{
  "head_dim": 128,
  "d_mlp": 704,
  "norm": "rmsnorm",
  "norm_place": "out",
  "qk_norm": true,
  "bias": "none",
  "init_std_up": 0.0312,
  "beta2": 0.99,
  "batch_tokens": 32768,
  "seq_len": 512,
  "z_loss": 1e-05
}
Each number is 128 + 32 x the weight over its row's rms, rounded and kept within 0 to 255. Layers, rows and columns count from 0. Numbers have three digits each. The size before them is the row's rms in percent of the matrix's.

# layer 2 MLP down (transposed), 704x256, rms 0.0517, rows 618-689, columns 0-63
100:177146169143144170164143140077106135182064092095114161111164166142141141165097116141079151135153135125102092157112091121101147076157105144161109130102112118108162157116140125186055075127141088
090:130112134162113119132094079124127126143150076237121104101124089187088193093177112139075167130134123150157164130145090109097182144082156132094130177133145058170134158137141097124113102112097087
092:156151114134143122138129181108120135087126138083126210144173103183120178101113142117117146178059112121140161145122080200136165094116075170170065116102135130172144141099133090116123179134110116
101:135124144100149148093120152201133135187165147137134146148147074038165159152115147161147091109123100159140167195164095138148080113135152107152115114160112156145165140148126117093068168124133168
116:157107137146122152064082164173059094098183133175096172140161139119122085078087084151133193046141116094193080107076165098121104144138144095146126196089148132156138153165101147104094157146130172
111:124122108173150103143109159162129149115146140125102131139101115163111160091123118137090138071142174096091159168117102151080171133139127126116131114163119125077144129041114147151036135090175102
106:115143114078115115103124164108141133100082140155089073116117199105130074143109117103071087106118176101093091145078167196175148131189119155131088093110144135156124118207161073115158095127113158
090:080143145135148135142114165106102120164173138138109167135071148153089161167145108142160152057090132162127190179077164108129139130120125105096164173116175123159110100165138130155112174132149120
100:084129172096156110111097158171132093149082143115112118133103178133148126084080122115107122139093144113148105110087140187137159096102102053136115145146146125068100173153064129096155169103079121
110:131094089142157109114125109155064125121131133133098096090154119150084139151092124123145097120155117109072175124101140166143073072116098142131151167078154145108094148078069129116171133153101157
088:043107103168095132137141072109093119045233164111148126145138153151138166145123124130152147126155187110117160167075101085137127190119102164112150046167117139123100164132156190084154146136117124
099:144144134140123108100164114066150136080053095117167168117114137108104141168076125072143130153119158097136098155115121157135050076173160124127125064086122130101139142152170166111151122126170167
105:121037097095116156166112130148146107106132161164088139044111118153156110125139110145130184121160126116208178098097164067110115150088142206136063139135115190067097083103150154062155125157100126
089:065119140181100141159144116099092144146142118123137168123155052121113105163149071072119148110137147162125109094164144131120077119132151177122133104140155130124126114152175103119190128142096100
098:078142105145097137122105121204071149131116108147156152098102147167131051152235159145084137138129120107129097132150102108134165120137132097118134151151124177058140151076141112096135121122130114
069:117179165095146110132113142084096136171062089123061183107134067140159105145144072156146116085148144126099174083138112129139113146142057182090127144116091084117134144135138111130111126208105042
101:111138118185135089090145128160099098132151087135131081148124143164176076120085085099186138126112096120144103108079145148118122141119131140155112121100098096153145135167083160091116149122148128
110:134131079124123167126104071089167102193113113086130156107100109143157143101124086089157113140145136098101110087065056159105118084183174096144151178126130134117118122161086143170215148177076151
095:144134170125117099087143146127076116157113155114096175134154110123138165128088101125137127162124141095166060120156144134106129114171129138155062127138068186093117109222124129175157116124150141
098:150134107130110111140100082134128136067110104203161188105185123168121150171123160158095104106117077120074142136098159132116204109126117208146137132124100076100130192185171109150176111141113100
103:086148131138130103151095117112125163079136098148158155150159138172129083153131134033130186130092148125151146105149123129111138131174113157166117131151088113115078145133166000175124109168153094
080:107098047121101142092082117119120132133160147144093156090128126086173157092149129184094114120153148163137096097088102138141132134170129111155120121119124153173083077103107167238095117168148149
104:125188223109073134139099105091138159121102085174085113074105157143102142089096120092151084170126110123190060144172134137086076148091176102112129153126146099104092114125062111140113053118164113
088:127129198086141144175116133134109080192139094122109140176140132096117203103155113102157163159105097165070105097118140147145145126135159097098157104110114105140104134142105122165144144127146166
103:133142162182134106146084117134111151085124161153131132074107146122111112135091103182131113160130132129130098097106116100161133132121128119130121108114116064120071123172079118085138116089126102
106:126168149148061181091130149079098114133089112106167149156080169211087095103179125133124176140146138115079097128125168175050135137177209024136116155150191172133128103094126133074108101141172144
101:086125129163141099154085111135188122114125092135176118107166105071132116125111148148144178133164106138177158127181184107129118148084164132053133158144097145152140121075145090168125122132095173
070:083159093123094119120117172106210137145129056156122157093060168155086166107155099180129094106118170124102086077080098155128115115180130151037123126042131108168152127164144114182105095182079137
111:134159153190153205103170121181128149116151086154124109126125137120127118181139056169112148130167157165145080149104102123143139113098075070160105146157122121119124157148113117139144125165160117
102:059167148132125119157123082104101069111156134157137167156097141104084130153120135141128079093144115112105167088130119084172082125117137150130178108112161101110135148092173096153075092102120123
090:122200170177104133111136085124180159144158111148173155069118141078101175123132140070159126108123123135080104173117111095112096087118103132130057106134094135137106192098142162139120087187117079
093:142145118160168119112111138121125059113148084146058182075089095154081122145114073140083178072136110172153107104095185160146174145130150075169140162139052172118117193140164072163182117140190086
100:085134144107063077092114101164135169117117180146092182132083116144140143115152084154087163088119074134122122150126105103147131117120146117136125213107110119143109148188199161088145155082063079
101:150162107117129142127140187152154089083063085199166131109125055058136083222183121100097089109135112059112152112118093054121101107094099146157089124109143113124134124134135116119141085187120137
082:086099136168135147125145063093145091113146105178144162124136139132094146140111192114095110153226141120079163097145129058130111117131122210078103154148141123104137125133219114150176132091131119
097:143162111154144125175100140103098113110108219157196141115089100185142132140179179175133162169081163141145209147136114110150101141171136113130095157122136088084129153135167147142126189137131195
095:132125073173150124176146112148089108114150077141133167138122119099106137201148150110145178135168130071043120121115108099130145108100131146068093172144103134113083159168171097147166130067111116
097:149171123233084100159107136140133170128144151153183181107107168106142145113136136078133184152116153137159136102141081065147179153152115128168105096118169110097117145142168163102086130115109081
098:147142155146142119165135125134137207132069132123144088168156127148170092098112164070141174125127094145106109130141119107110153140115103069126103114141123149132148121180128145142138147164113100
105:151147119064118164151178145124110111081151160157169122124122155123129126064064063146083137156078128169187112147114123108169170197114120102147092139120102110102155062108125138112094098138175098
098:171130207082173232124103149136155089136124152135123097149080095051153110102053120140113071061119044118108130115076179113125112134131113121140118108121133127080120099145138060131086136157155142
103:115192146133099137121127201130116071110138126137109134131178118139144134210173161164178181146095090150131191120089168116110122155153110174061151159181120175135179185112121131094138109149151144
100:128081144098156095180163170105157103162134114140132149098143106128089114172134096167122082157141117161083161086135161136197114145108139131145123103154138159104091120067097106107137152059102176
105:221156153135194092119180167143137186186175159125139128149151120134167088127130073166107108165105116074066065106115131057127110123095098157143117160136115050135148142112129137101086182119166095
100:158165178126096151125135142120156119139088058081128125127112135104142141150142136089082116136142114115025157065104130185142181099124187159129167118165143158124120112125158130125151113124199121
080:125095090140162136153145111124130072123132203106143099132197044091086123146131133162086114124122129128097158133103090121134145118143127155121125106105197134091100139151088135116103103130128140
099:189184096146120107136148152119078174153118117157083174128084133131129141115141116120144182091122067090163140147116158141107102074056176161122088120145181082138104126167216173092091147133147109
103:125106140132184092117149131118174082121114152106086123064114129105107086147118130200130153130179125164080140107133155132162154145163139117108139162095111122157101092079154082165123129129139086
103:128150152169132151239104145135140120113162121097131196166144127100140171133108111113153153128131116165145124147175090102166165132130150060072090147136163070077107126133131129110145089130143085
091:128124162156117093084160098130097121071100103117174139097094155085111125109082178082161133132074105151069127204180119066167126156169148131164153166164113174130102187114133125149058135162138114
103:079076098143095119156101161150164092141141072156105132095120121099142120132144158162128112166167124126129148118076127108145111107176119194104093156140122133129186073116187138164156138109088157
109:154079130169174165137140125072149093060081084115150191165130118131148091104153122129117160172149078148118074149129181199187144126106072183130165106129140161161133122117072139144117143101118179
093:165143142144115127038136144133145155079092177102146128097108124187088146121166121162151112115080102128152156125122136122115138144143153063128121160178066072098061134115134106148134092129150161
117:144102109095181092105136115105139121115132113147130085115190092056152106153102130111137164142121145050106135064169144173086076137102161144183154172128125181121087115131168194077114098132109100
088:137124131110083085121117142086108148145124140116124128112115125188112131153112114110177181147149171139213149131179195120105157148112133127074198136161112136089118072129161084068140099106159177
104:108130099134138133095106152077168165132090083166164074113051137137121077133107066168128098141133101118126125118107168167137105172112129134156069128042146157192117140121140061110099121135117120
104:137118129152180151119129142110136088160148113096086139138149098153147136113091072124174135094100111151102167102073183123153216140120184090128195105081190078089092114129150171083140102111115117
103:163084094117143100163149179131129191144143096142122094156090156123096168109153157080126149161162109143146115160103163124096131089077128143030158124201121141118145104118126158146125155130126106
079:168115081157186084155168098125117142166217175154126129150129101126153159130162148101118116121083081137142113147099142040073134122085131209095136129139196089101103116162209158123158136117105091
092:087169145107117113118136139092103119142163139085175148150116121121143138125172135099134143160062166125105151174163135191138156137098077137107130104119127124107121154086117141128135139133128160
094:112074136191169137146112090148164153149095150199176103168153177145154150109120120134140104119151136152154086177092118111144089145091160113143099106062115128123162106199133125121104138140176138
103:183090123126112111136056128138133127091091148171089131122146130137148103129122184106107161116138120147120101120153128079106176109134134134144121075131105116168098103100171120096139051135079096
102:127092150111112104101101093150142131164146137114171114103127145079107109138119113067114091159088160051111193140143143203120045162147139116097117175105094140142201146115169104019119065076134064
099:111110101125105113124108100182111144160171144127155114110216101137138120107123122170117138104041118152099120106160125166120151125144085118154155123111134094127120143162078119152119116099178157
090:158085143141113129132131143091132175153157111082122169078106145178108140094180106159071144113101117192113128091126112125112117163107141172114113173165100125107106138130133127063117138143106084
080:097155179087124061089105192114142169122090106104135076119105165122106125127124134148146098113083123118126109174112175226093179122132068052175116115127122126132131155115019137134105106158141154
091:122167182113159149058105156115165094103095098081101119121104175106120093106131132101131071138133119130146145138129149189127115106160103065146158133123089170154100096146011122180061171133184149
105:114117123144113054119111143123211107125141083176121129137125061078143127145131152088167135089164111130121129178135148084128021129159114127139074143117119152108127161134105100125105169131055112
090:108137125160122142105063154190131136150141128128135094099106161086140116108083127112120084161099177101180087064125095089110058099123212158172099137142125162151112085095179121142119087165093094
107:154177151112094141093130104106163162171138121080107120163066088063147106066095074105136074132195130150175107157098123120141085156137111118148142136147168131122126063148098201124140156125136141
103:159181171143166149112132124175169069136134068132131147132121119210127105133172145119132106124129180113158088122154091149147114065138109110059123142055110125106112122072124036146153085121107138
099:109117143133114116108214145087128089148114065198088133112053159183147117150165124090095120172139106115153098079118068107134127100156110063146144117090138105197098159122148084112148152116110138
# layer 2 MLP gate, 704x256, rms 0.0853, rows 619-689, columns 0-63
092:113138102120096190153155125103151064140087155111149110125105161117087117099151189092106119145068131152096156188142135188123094193108078152186221103165136071165098109159097137137154059179126107
095:162153138074054077162073182138143137126140127136151131110151112167093109142178125118126148117118111097142102135049104179104147067149135098185146153117096065106080155108109126148109122093064126
097:195225139114141114160113142114104125155059120107140162123132122131165106107125155100175144073092126173195159183136080133129198077092117145151110137149131103140110198187111130165075100167138179
115:096174097118065153137052102127186105155083158119128096124068119154082126152164156115143140116109096172083135172080124232173140121103072109088179101130123091138102067135155173128219116162139129
113:086179135158108120109142123126124073109096087109162113099133158092122104125167176113125139130105121185088087113130159153148118126125080119111101106129088143203083166199124106130168120132110099
097:128060073130084123098105132126136147149173124125098134087141135135149114107192131150214187129108183157122139107144167149228125132136120106075080159144080098116110164095155179118172057145105108
096:153129072132096125145082109111175171107140120129120126134128156139075146119162120094188168122085139167141136138129131164146162091157089117182139152167087110066075186164149160185167088134095117
096:121124136120122080115134139110136103117082138187107100136122167095107138139163115130135146106101120149163145149118128117168151139068107176104126074176138091128172141176160126162174097132123140
096:158110167100155134151134109160178165138072094121126124090119107119101116140142181088135153101059103064111138173141153138154183125123154175136164158117136114080133125148128137154105151183117154
102:177201135061064157151166135141143147111128100122144121120145170161138130066197151134189198137073142110161090125092090143202179132172099114195160130108156145173170157120094114136129108141159118
099:127088116128095135162104151129107089073132100151116181140155104147110140175130117132093086077108116100163182147168177122104147136102180129129138090104063126122099154129154147156142103213142154
102:195127077100152104127153124150130126101131099170134173103099131118145125090132120098139165148134107166162144133195092154134120074099082126129059133203149096110175162194165135129120093109087117
091:152117098135158112110112219112129160101104123094087098139174096130118127150127112136189132114143117146123142173162119182139132092158147112117190117130141111109126141098107144089091080066171195
096:150113124111110111113165174111160131094107119176051074114088151083104130132108127130152122110151139165140150153119145119183106148145150158098127142103158094154088158119136145123128128112131164
103:092155146056120112086116138146191144123127123132122049094070173106070152095160132147188111113097088195135137134144152114168143173121083078088132126147114119148080104127105156132121112152145094
101:082096131132161086087155153101154076105142115150057117113179193083116152136089156150132177125124101105065139086158138152169125085104092166022139100128123133071118127167173167100152054104097119
110:081100082072078139167155125140104124135165076182132114122135115148104163055134141138164140112085086147149105104110139149146127112166132073134158085166057130134149120165158148123149100113080127
101:149181091110115159158129112106148114136167120097100096124155197168108146159109170184090171096112131160085152128092125116137134134134135154130154073104158082120173129164111119138111107185142141
101:194154137103091126117127102128131075082127109151099123115064195178110110093129148117108150124127144155086167147190147123135171113125107129122175108182179130147072161177130108101131121133162154
102:082122112101152097112121128139107082063091137155075158083100133169133122139214192114140157172088125154122144130128116096200177124109123141107158097131087138072114167131157096091189109134069132
109:167152131101124106139111143156147154091128092156097135093128159160109099164170180170132170114078143128086163147170118166177211127122093147104141120123142101139136154114106100113168103111141162
107:148146081080072076143127125119171134122142084126080140081113178168104169134143165158147174131145148141132126111133097159158114095151123118111144149155089149130155151134115098145166130123171116
096:100197120120077135120158170139105157093101095108095116107086138099083133163134143144130156077124118117152148115140101147090203081119107124109133142190066136085117139152082075120109108136112143
094:091182103140120102109101145134142152104083095125104068082141124136038103155185194130136131143100133122156137123097077190115186141145136111120114170178164106148101120160098135169124127147131156
097:152118110075105095119117091153131096135103078141116091117118155141141085128168106109187192128100151126093140100114145139156209086143119100155134179158116166133104174066150096131123145140093084
105:140107109086098094164092139156137095149087166136127142128098119099145134122150148189107145116105117094190186193111148152144115090165204134154128150130136087103158187137125126126107132139129208
089:153176106119056155117117132154165127147099104145170098102127132146190163118168096132117149143100106183131152120129101150153191143195049119130132134149086092131151150153037155138172089159120142
107:125140124093137129188106098102157092115051131137072089072090197141092200136117187153150126110118126122098086129122153111153180125144114097075129127146089104152177109130140159086148120126109127
098:142106115147081164104146093114122136097126076142097156123126118115077071150152117185167176151085141156160146140136114137165119126069091132174121104112101128123065142173151086121172164124099094
092:145152082150110138168074148087149077125138134137132117097082142136136141146149183167093108161098099147127147132085150146165150120075026078138148108127187093125165137139078120132131108163145148
106:098126102101144183103136107171135165099131151096099136143121157079108125104147161153163151097114132092142156157155138142157139112111166171086135130142097071121141128114106142119117079151095165
101:158165046094102107098102140124174137110088096117164145088131191140090124121146133151090112061126141123110078104157179167141152116148081144154157096106152060118096203188131053079122097104125139
099:138104111039148128150067124084164068089166150175100142055120193112128129122130171119168154126120104157127132090104172140135142057136078125073119143140103142103120147114190156133170097158147105
093:082165115103133166140094107086160098130163145229131101121071129172102173113119086121135151143156145159087231106147156110110151118138068119090123121143136070076127159116158138124130127132112093
096:125055082096179099144129105137152178107142107104111155107090136090104034131121095113148157050081172122131116192139162134141156082089116174134108159133093127139150152145146152134035128159135156
102:123082110106076117123150147136105164155131094128118071106149132150078111085179083138147120148094142092137111094167141118125172094118156089084067081177110136109119079114136156010109123121077114
105:174116148110181106158139139121161141133112031154071162102157123108093119144116136149186148145146109117123132141112127117091104065137079107081135129157099086153125132177064143122144091083122151
092:054130177102090179135111149160121158141120145138062093109106094086084091091133203092125117137109100146115159137114136169183150130093128094110110111106053121093143098163140141137152155187085142
099:132141164134111121098130099112137125083150128110094124095105179171125215125134155119104118149119112115050113167144105096140172104136073110119160119117149127120167098172104162110179092177120159
104:125193142121068137091111162105131115122091136135094124084113105113120080089133144068093119136155118120144158142154149148180150124115109138137172109107100124178081151143094113087192117059144138
100:107166101048054146154085168130155086143112125183114093089103129149118182131150155131167133100099104135116122098116112191120174057151134108131086114191094092158120137121083114139171096145088131
098:126143102126133106080136162152135145084202073117132076125133130093136114127139084047089118114138125160106102167184116122134154141127118063171138181128120186086161133104101158127171108142152149
094:148149098122123081101156134118132153136150094196114195082117165183122076115134121145139129153120089168073114145146131121135142101113117166081130106147081040136109124091153150149137112170171154
097:133148167105119152058058119148177075106053104142121171096067117128165179104113132118143129103112099149121173146173118123162200168107169103158190090202158124161100112114147092136150133195130135
084:208206118076128120120119150104089153143115126084141104120108097113101135112100178082085115115129096147148148163117143112132182102097100068177121094157139113157184114099068141081123124189146126
102:107162101104093094138096152102093109059082101120073141103170131174147125142123131099109148124132135185115135146166126112104192181182140106153145186140088139165153113167072133175140111167097146
098:151130073149147098152128155125159135094172142128086101143164114121115178133138146207153162107105170111179097082129148136169188125117116075075132164139109086152106149128108105202087047082154127
102:123176099119081145136140138105149160081135105117070129066126139142049174157106120133098145155088079131141116118148151161100147089150130146150131149103134146117203120103115150082154125086198161
096:127131150096113137078105154119105106111067098153086105114177140126040135124132152151106112186132053126147151177126104141126119137118143124074147103078148104121168141112107134119181139153143152
097:102073153132116131167106095093166117163137127159098180100154138140114101111154146159126169179112099077100110145176097127107069141125107149062128185146141141122144141175126185127134143115119095
099:184193132168074119084095159096110151152110126139067132122098115126049136116086138102097089121077082190115118135168149168090187167110096163124162134136129099127126207150073141145165103107188162
092:154143164118083091157096097121148061143169130088130093089106187097169114122137128128118095049128138109092100129070148151112218113127134096042082125125080098066107208105093119117115063151135151
115:161102134076119139118116133139190063159105126102109042048135147135108125122123141119145197130100066107145119154141142204171167090177149127141175126146154106091127118109108161057093081157114115
099:118132137121129149152144183127086141073124074126149153113124094115127104158155125105115115151121084142182164120088108160160115142125143143170129088121117151097093109108126129134108071165148117
103:146125153079124137083098146115151096130161169169057218137109191090093092090115144147148130083062148152139127164117144132160183087156121075141098080142109069092152132177126135168083143126098183
107:126128119112161140092136134144162090120135081182121096080060166160138062056158121110134145176118094178102108180089114129191105095121083033172117109133120127072102124104116088190178136124143123
100:103168136064067105163072161144183124122071108221110181087107144122128216130089108132151176158071135181179142119152154149136109109175115092166068127146109183188138111143118124108155069106143088
086:111140112094103092182151144140166148112110085193082069139165098163104121143119099139108134147103190126174102134096159148143181137117171114135171146126102132114126044121155124156161123121150092
087:142106102143111083159094164192064087133153090095134151100133109177124134089146110075143164125143150116170100157140099129141134071148097139172121152116102039065138141146095129139120088149099177
095:134163157096129149103115149078153118143121123141079123160158136174118196135129129107177121146138136104046165120141087134170125136087087143116123110064089096140171098123103095123191133134139196
104:140154110174131147130151168066153171132157134122066131142161157139115127127166177178192169173078122163149112182139113149096106093099123074124116071147181062098136102128115116136108088116193089
099:106105101119109128110109123133174113067160123138108145100174144120096194137108152121120124115077148117150159164178148162150137124136217127147132086152141125056158111127187149105105138178136109
099:136121112061095111122124101185166120140196069092119126098158151126112145078144125188122128076128173102110129115150177163122146128192079125120141170146139124132120146090036131118136134116170135
102:100074117072131162159132171126182128149166100110069163129141126120082155043122160177123211121073094117128121082136130184141111115140121116115165138179168123184165079138068170079127101118153113
091:159120131160126159179080137143154113148188098122159172135098069152107110128108122079119125083145121148133236137169126117119109132109165135140160084175110093101133124122168138136128160168127160
093:154170091106139125117115146133079147116182087107050101168112125081155076116164114120134176142104123185129132137103090105116122207140124058088167133102171145164137128108109100121127132169159142
100:145122086143102187085120143145149169107069089165094095120137140142106133138182150223245168112099133203136150114134112122204156146130117097101139152149100102177116087131145098204173113133159151
083:121155172118140138119155108148180103158113111094132097164132076128144171177156138126175097179129147114123086148128109161116090104092097108116213110151177151105140112154086166111157123106190174
101:146162128103103115190103116145081117121143117063124129057157201218131158118153104117127120047111136101153156138144117124109147086109102084100106095133148054097159177102147186080129089129172155
096:109124102151107078119066120113096148099115128161062155118120121159084082125092122111068178119132059091094162113141112112133217165171154130164161113185078123136164153147122141082168144155112106
097:105131078106137079140085127183088136083124093154119177124034136088120056141140135112134126087119139093196111109113104165189149090135183100125158172216067152109158117108149126130099108100087175
# layer 2 MLP up, 704x256, rms 0.0811, rows 619-689, columns 0-63
079:167189129130137116158089087130108175077117080217081140141140120181145158149152158140113127122152094111117127094119091113140155120071147128057135180118115160161145167130182119110130146067122148
094:132088107108141162113129172155131082134117110193141128107136079156157153130122105136143142189130116154146110155124090165145108093131078066115124092150099119127147102140142196146116097091146064
097:086143142150154158096072136162107109151133146095145142141076086080179163180076131168145090118117107187163099108156091096147113056148208098177103135181162186172133129184172130122102122164110222
117:095122067153123100081086143123176138133139130098094058170100108171123124160164149135136120142130136094126133120092025148158120201168135093148154107124160147077124093112148145106108126135173165
116:142147118133181094096157086159116180107147118090129181147099165175111130139134091120091162107132092131110146139115087084099153156079081111135160101091142063102140162138143132126083148125153120
104:133189109115142107106137155055147114152081129145127106109139118109070172118083115151163181091120093091149060133117148124073170101172136128126133106165203072159101039182120143102081116123185128
090:138111135117088090075117145141100086209154119094105090118053134136196084111131095147138172192124093152128143154160134119084167099061164085078114164112139178168124175140127172021156136167163076
100:042160103164152128129157124106156085163122158116104094144149158068127165167148147153129172136080104129166093197073134129162134156049174107109153074147161090087105086181140165156119095181096166
103:149123094202080130166155116179111101098162078149132120172102110161179125148124106107099075133139133165085156202151088097126048058119122150174145131155143090133185093177142122114201093091117172
093:199108148130104096110135082124078081207155092128172083109121195146134207123103135142127102140158089080104140136138164101103156171125101110152187089142154097143098163122119174124178131121140139
098:102128161165145093183184117120118088053169175103134112118106146098089074171158112118143151066126101115124148145146125101132158112135143124147151170151113132153039141100151090194074154136118073
112:107143187134144128113111123171056122089143144125123128121111157203142107182179119114103140126154087127068173104103123127137147147135126109169197150084137155159042155073100080149164118146115186
094:132120146129103085169125083206095119110143125122152153103089078157077140143117104121112121042140080072158125073135170119083147082128152188101074156184123127147172103126129100147063082141149149
091:131132106181129150146109079152078132122174177071101175145112172120111033130137147122106147113096104105132152090204126090110197145160109120124142100146112154072081146137079132170068135173132140
067:179124134105058154156128149100126142120101094063132220116124137109143131094136117078105114126121225103082138132121119158103123162124085137124158127116212129117170113125117151090164108134166135
113:075108115107155050080157167089131126147159148132101110104206163046153150143062093115165135167148123089088181112088164138157144091103087163101129109113167129103155140143141121072113093139096104
112:085119126114135176174172060132132156200092109090192107161118115133113171142159110069164148112171123106112111117077125155073140070169153141121201132185139111144112175177129142110123186112090117
090:118117100147080173191118157129108139136084138088135109124128113140103122166152138158179130105122174118131109128116123126130153163142230094160107129151138169115122117117130102185107131180152149
101:061113103144147126129113170134147179154133136184110137146159098051153170156147112127160085123119086167149148171145134125157052123190117132125098127121054113109134099066163170151135126139081117
101:153176108136107151170135138122143174170152078152140098129210140137119138124112116102162136090128165148127158159162132117084123128128132125150125115201164084154110099138117158184092112139139152
076:131110151162167113093091164144165171117131155094116169136091127148156111119132155139101159135137123094079142118107184146114137144174156159106110191091157145123186164111137137177166166090193157
105:117131166110114144130103127119181123163111145212130128111108093081089156121112129106136129151088129130092139147133131143090159162160133109092070101164145105081098113087186173109089100184101100
083:126137153123089191127146124137135110139124114116117158101122121090148147113137058127166143119114105157062105093130144107138155109083106117082116116163056134147108152129060175054079142132128129
098:124134145141115121119182087165142142137106106101182138102053154096098142111124106145118102079115060136150083099106098104128078161089099135130138085097104179152050177143149089113143093099105059
118:122151158110145121118110126113072083158078127099118133126081144124139063139183154153182135070123147116141110106095118122140213131189156135142099181115140171122091124088084138132073124168102163
099:152192141153100099135160099110100103136176124051151096105180170175121118156127139089174141115121165149141140077070135083131151118137094105146149108124171108167176133127099085125143116118119169
070:098110152185116113115110116137151147185189113109101113098069153142080118092057152110080109136125128140120121107122086141161132060149161129083099122122124132099179151097139077037105159140114164
108:131160144185135145179114110144121089156055131085102130135121172124120063133150131152062118129152134180095060205158119120118107126098101090096104121154096102116138121116132172101182142175120126
101:147107129094113112214173102124094093120116119102121120153123115133156163157165077113137141077106108078212116152102119083130116066104149120154115077127196116151105139140084106134091111099084145
084:130168123138109124136186152139124086175126153147138084114089093111085086137124117088150112151144123145152163180216109098112127094097100148112145132137136089124092149127128081175064101129063062
088:181065097115113065183085132117133133115179077133088223109146116087104118093114113111094178173139130165135079093097123122126175139166149191092080096131096135111136138150163101147189129180080139
097:091129156139101138143141189153145111143090111176147138140107087162138139142126132166162133156152093150159128129121126140104166110125144102077141195164080166192136031093118141151111123097143095
099:151133096118114127105111202114085149133124140074129166142048091100125114110174048113155112123126071080149130180164151152166119137112146149199096093122183098147179140088139161054091166086151147
096:170092133119146120121199166213118146124128109060114138132159104086159083147131149164157136143093093096169030139146088158154102141133209171161123114124119234169153076139138122116162152144165132
102:128152115128151060115176116147121117075068130150140159106095178135139078158123162094102127139145122064122129143123130143122095098175254137157153078071164139080165129140185190124097191164122137
098:130203090112081142181136118142219116097116116188146105107140079091142122138113133193124175166180105107072151086164114144145122119147140117142148183137087188151124174126037124170109082081123123
102:084160120135127077145096122103073111148160158088165135129087156145171103079153109045112152132125166170128111055126151112168162102176104131171085115103180174099077129101154110194084131115133104
103:135106105134107079082114173103116165134097147127152111104198117142199080100121132111062186178122109192081133100145189167130114163090078134114096137128110099162139135105153144109149132109151132
101:125140145103136141167119164120099114140080155111141071160134138101121090088125105171200128061149118112175076098097162121144181141133132196138093168203115135148118131152121134161082095197160162
101:084155158083169136147135169105116133148074142119133142050148113151130090088113111112083086158134130156164187130049131116134100123157104163126104117063161154126110130132177101220133140112077117
092:080162192180115108074132137140113098162077163096142101115103126142129090172207137130088093168130139081148136186109098080120154140210122114079097150073125139037142107096188170108104129124094134
102:142095130139106189150137192139104168138159106119118087129150136156152114197182104125167125105109157116151174138159106129124159110122071097127127148127130102081082082121165100129136070101144149
113:144087091165199093103153125106122182142157125144111194156146084151126061129092140134140081136129101155109106122152070100159100158075133164138128111126056115141097119114127135104159122095155100
099:142124150122141163119130150163125119126144139118126105107130123069094112109128096063162104138145117139145101075107124131183078080130119147084126185151117073140125083165138110175110100100098111
079:153090118103169076184064126138166147133128131160099137105129124151107139118147095080123122147138107136167128138129131120180130164224177190138117186120105158119152115137177148087161132145067150
103:124084109167149124104091140131169146164186142075072142148122102085149109136110113071100145082149136095149109130120148133126119096113122115178117127118150110097189126117202177045098152151127100
104:093113133116099086088143133074124117115053162158128102161157156165120120126108162188167123174117116162124135133122097157150144114104154213136107082117142186152146048171130096103144141122146118
105:146144157119101180151135136193119105126110149144134121165115093109173143146124131084141170107095145169183147124136128148133075170163128125150121102186083095089127133103137135184151116169169147
096:131172110181085125123117086115124072079136134136140123124140123142150112147151135082146147111124094141116119156215102120165122109169124144172166077153114075169159080120119095146109124115122143
102:085194080089070127143133167153130088084164122115136058119118124122132186140105171087106148158127121171108159153138155146128185180159153104153129102162096074120094119074086155123173089149097120
103:164147125133128129073126113181101133107148144085105189147104163101102083123111124150032165136119161128105076130097126115127090119121163074157140108110185101099142133136174073130105123162135148
091:095065072152149150095112115095185120125179126137138120140076131137140141112163120175086096128125126161094155132049115110122118108077158026149084070151106103106136115153148171102082130084100171
136:167123106096120184105176129127129132111114170124100087111184092110159096156125130165163162112090134150129084108129135138144079150161153098166151123144160106124095108091207131093102105157106078
085:116152126150164153085096116167106135167136196121146076140085176184135113165153091133115130159150122160123114108159127104146125182072144107146112125179090147086119171122166126120161120134080176
106:117094175105109139146178101181136036174117148090170085110115126077080110088117133119163087114103103084177074110126098135124149107124176133140118111093102094170126129135117139112104129117091123
105:103142094179169152189148063140102114147131092148105135115099149233109135127090182084129117143123100174142081154123120087077116114106145117120152163113164122119104113211154156121149142090136133
097:073082133145173159134158118084092153121116161092127086096117119112092105094141105099109088098098136123081122152137134132107184141096125146063141096103152109114039142101144117153117183175088117
077:154131133148106130088085146121131161100108143055108151126075153129117154119158129144167144105127109148099139153171119109102099089128119091120086126142128115128117148143095159142068136142101130
093:138213132139175058146161166128072086117080153102144197122139148166165124160152159111169141112114177129140113175095139105121153142157154138123120072106110121158112103115096126149106125164067173
088:161132160133185160180158092047169119126086159160132077093208162080188190143092123092157060144142153075108114096080140082158132197099140106132093148123062099152160097096154159149107146186107151
100:144138148108069087187107134135181067112208139116155081123108109131126091144148135160123156119112164093151094140143132132143153092147148135111107193139109117146141123095179172105085112128098116
102:121181178136126134120143093107140140140094158083114041111164153166090152151112130094159063101186213120074098156109139110111114148079126187091137169081170064084111136166138103163131141155137166
094:093147132114142117115066178146136124145167087120112197143163150146151157096108040126143130129131141164083131139182161152130109162202086141148126154121144141163127113145119112096192163098129137
100:111127113137109092146094118134092182103136138133081183126137131176143155113097167138079144152130136171104177124153095082164126172167161181148160087113186176125155098133162125096201178158082163
097:137126142152125186154105101140161150145184122100135112149095091165110163129112142104110136109110167157133184129147117109147115177077132082131169041087129076095102100135186097156135160189117143
098:181105116151135132139189122193106119092139133145109178172098112054183114101183094118198133138104125146139184154132111119127130147154168084104145112109104126127141127095113110103153084130169191
100:136135212123075108149147164192110095112157091156114142124087067141135108100108123097154061076135122094209120174146194110082102068221150148154085127123042178097139126142135146109058142170087078
087:113113103125078110142116155125116160104167152102155127147082165098131132111118105196093102099129095113072205097135098151128119108129137159170096125184090150125099155093184092047116121113141125
105:140117113128114115158109105098104107123137135117102164088139103158161111129132142117141059081158113136117111144094142146105101119156126120121144163106139172128127121086120189033179163115146190
118:160108126139143134126134145132185120169136093058159078126161150115109111132163122124118098133098127145117085150152111171122110071085145084058132149066152116084114140166111075110149114124167123
098:109145127090130129110147121146141124159088146186143128092077117150113155129117142124164142127119164116135161146088112141129107117135136085141163103130140108117113131160061111097145138105159095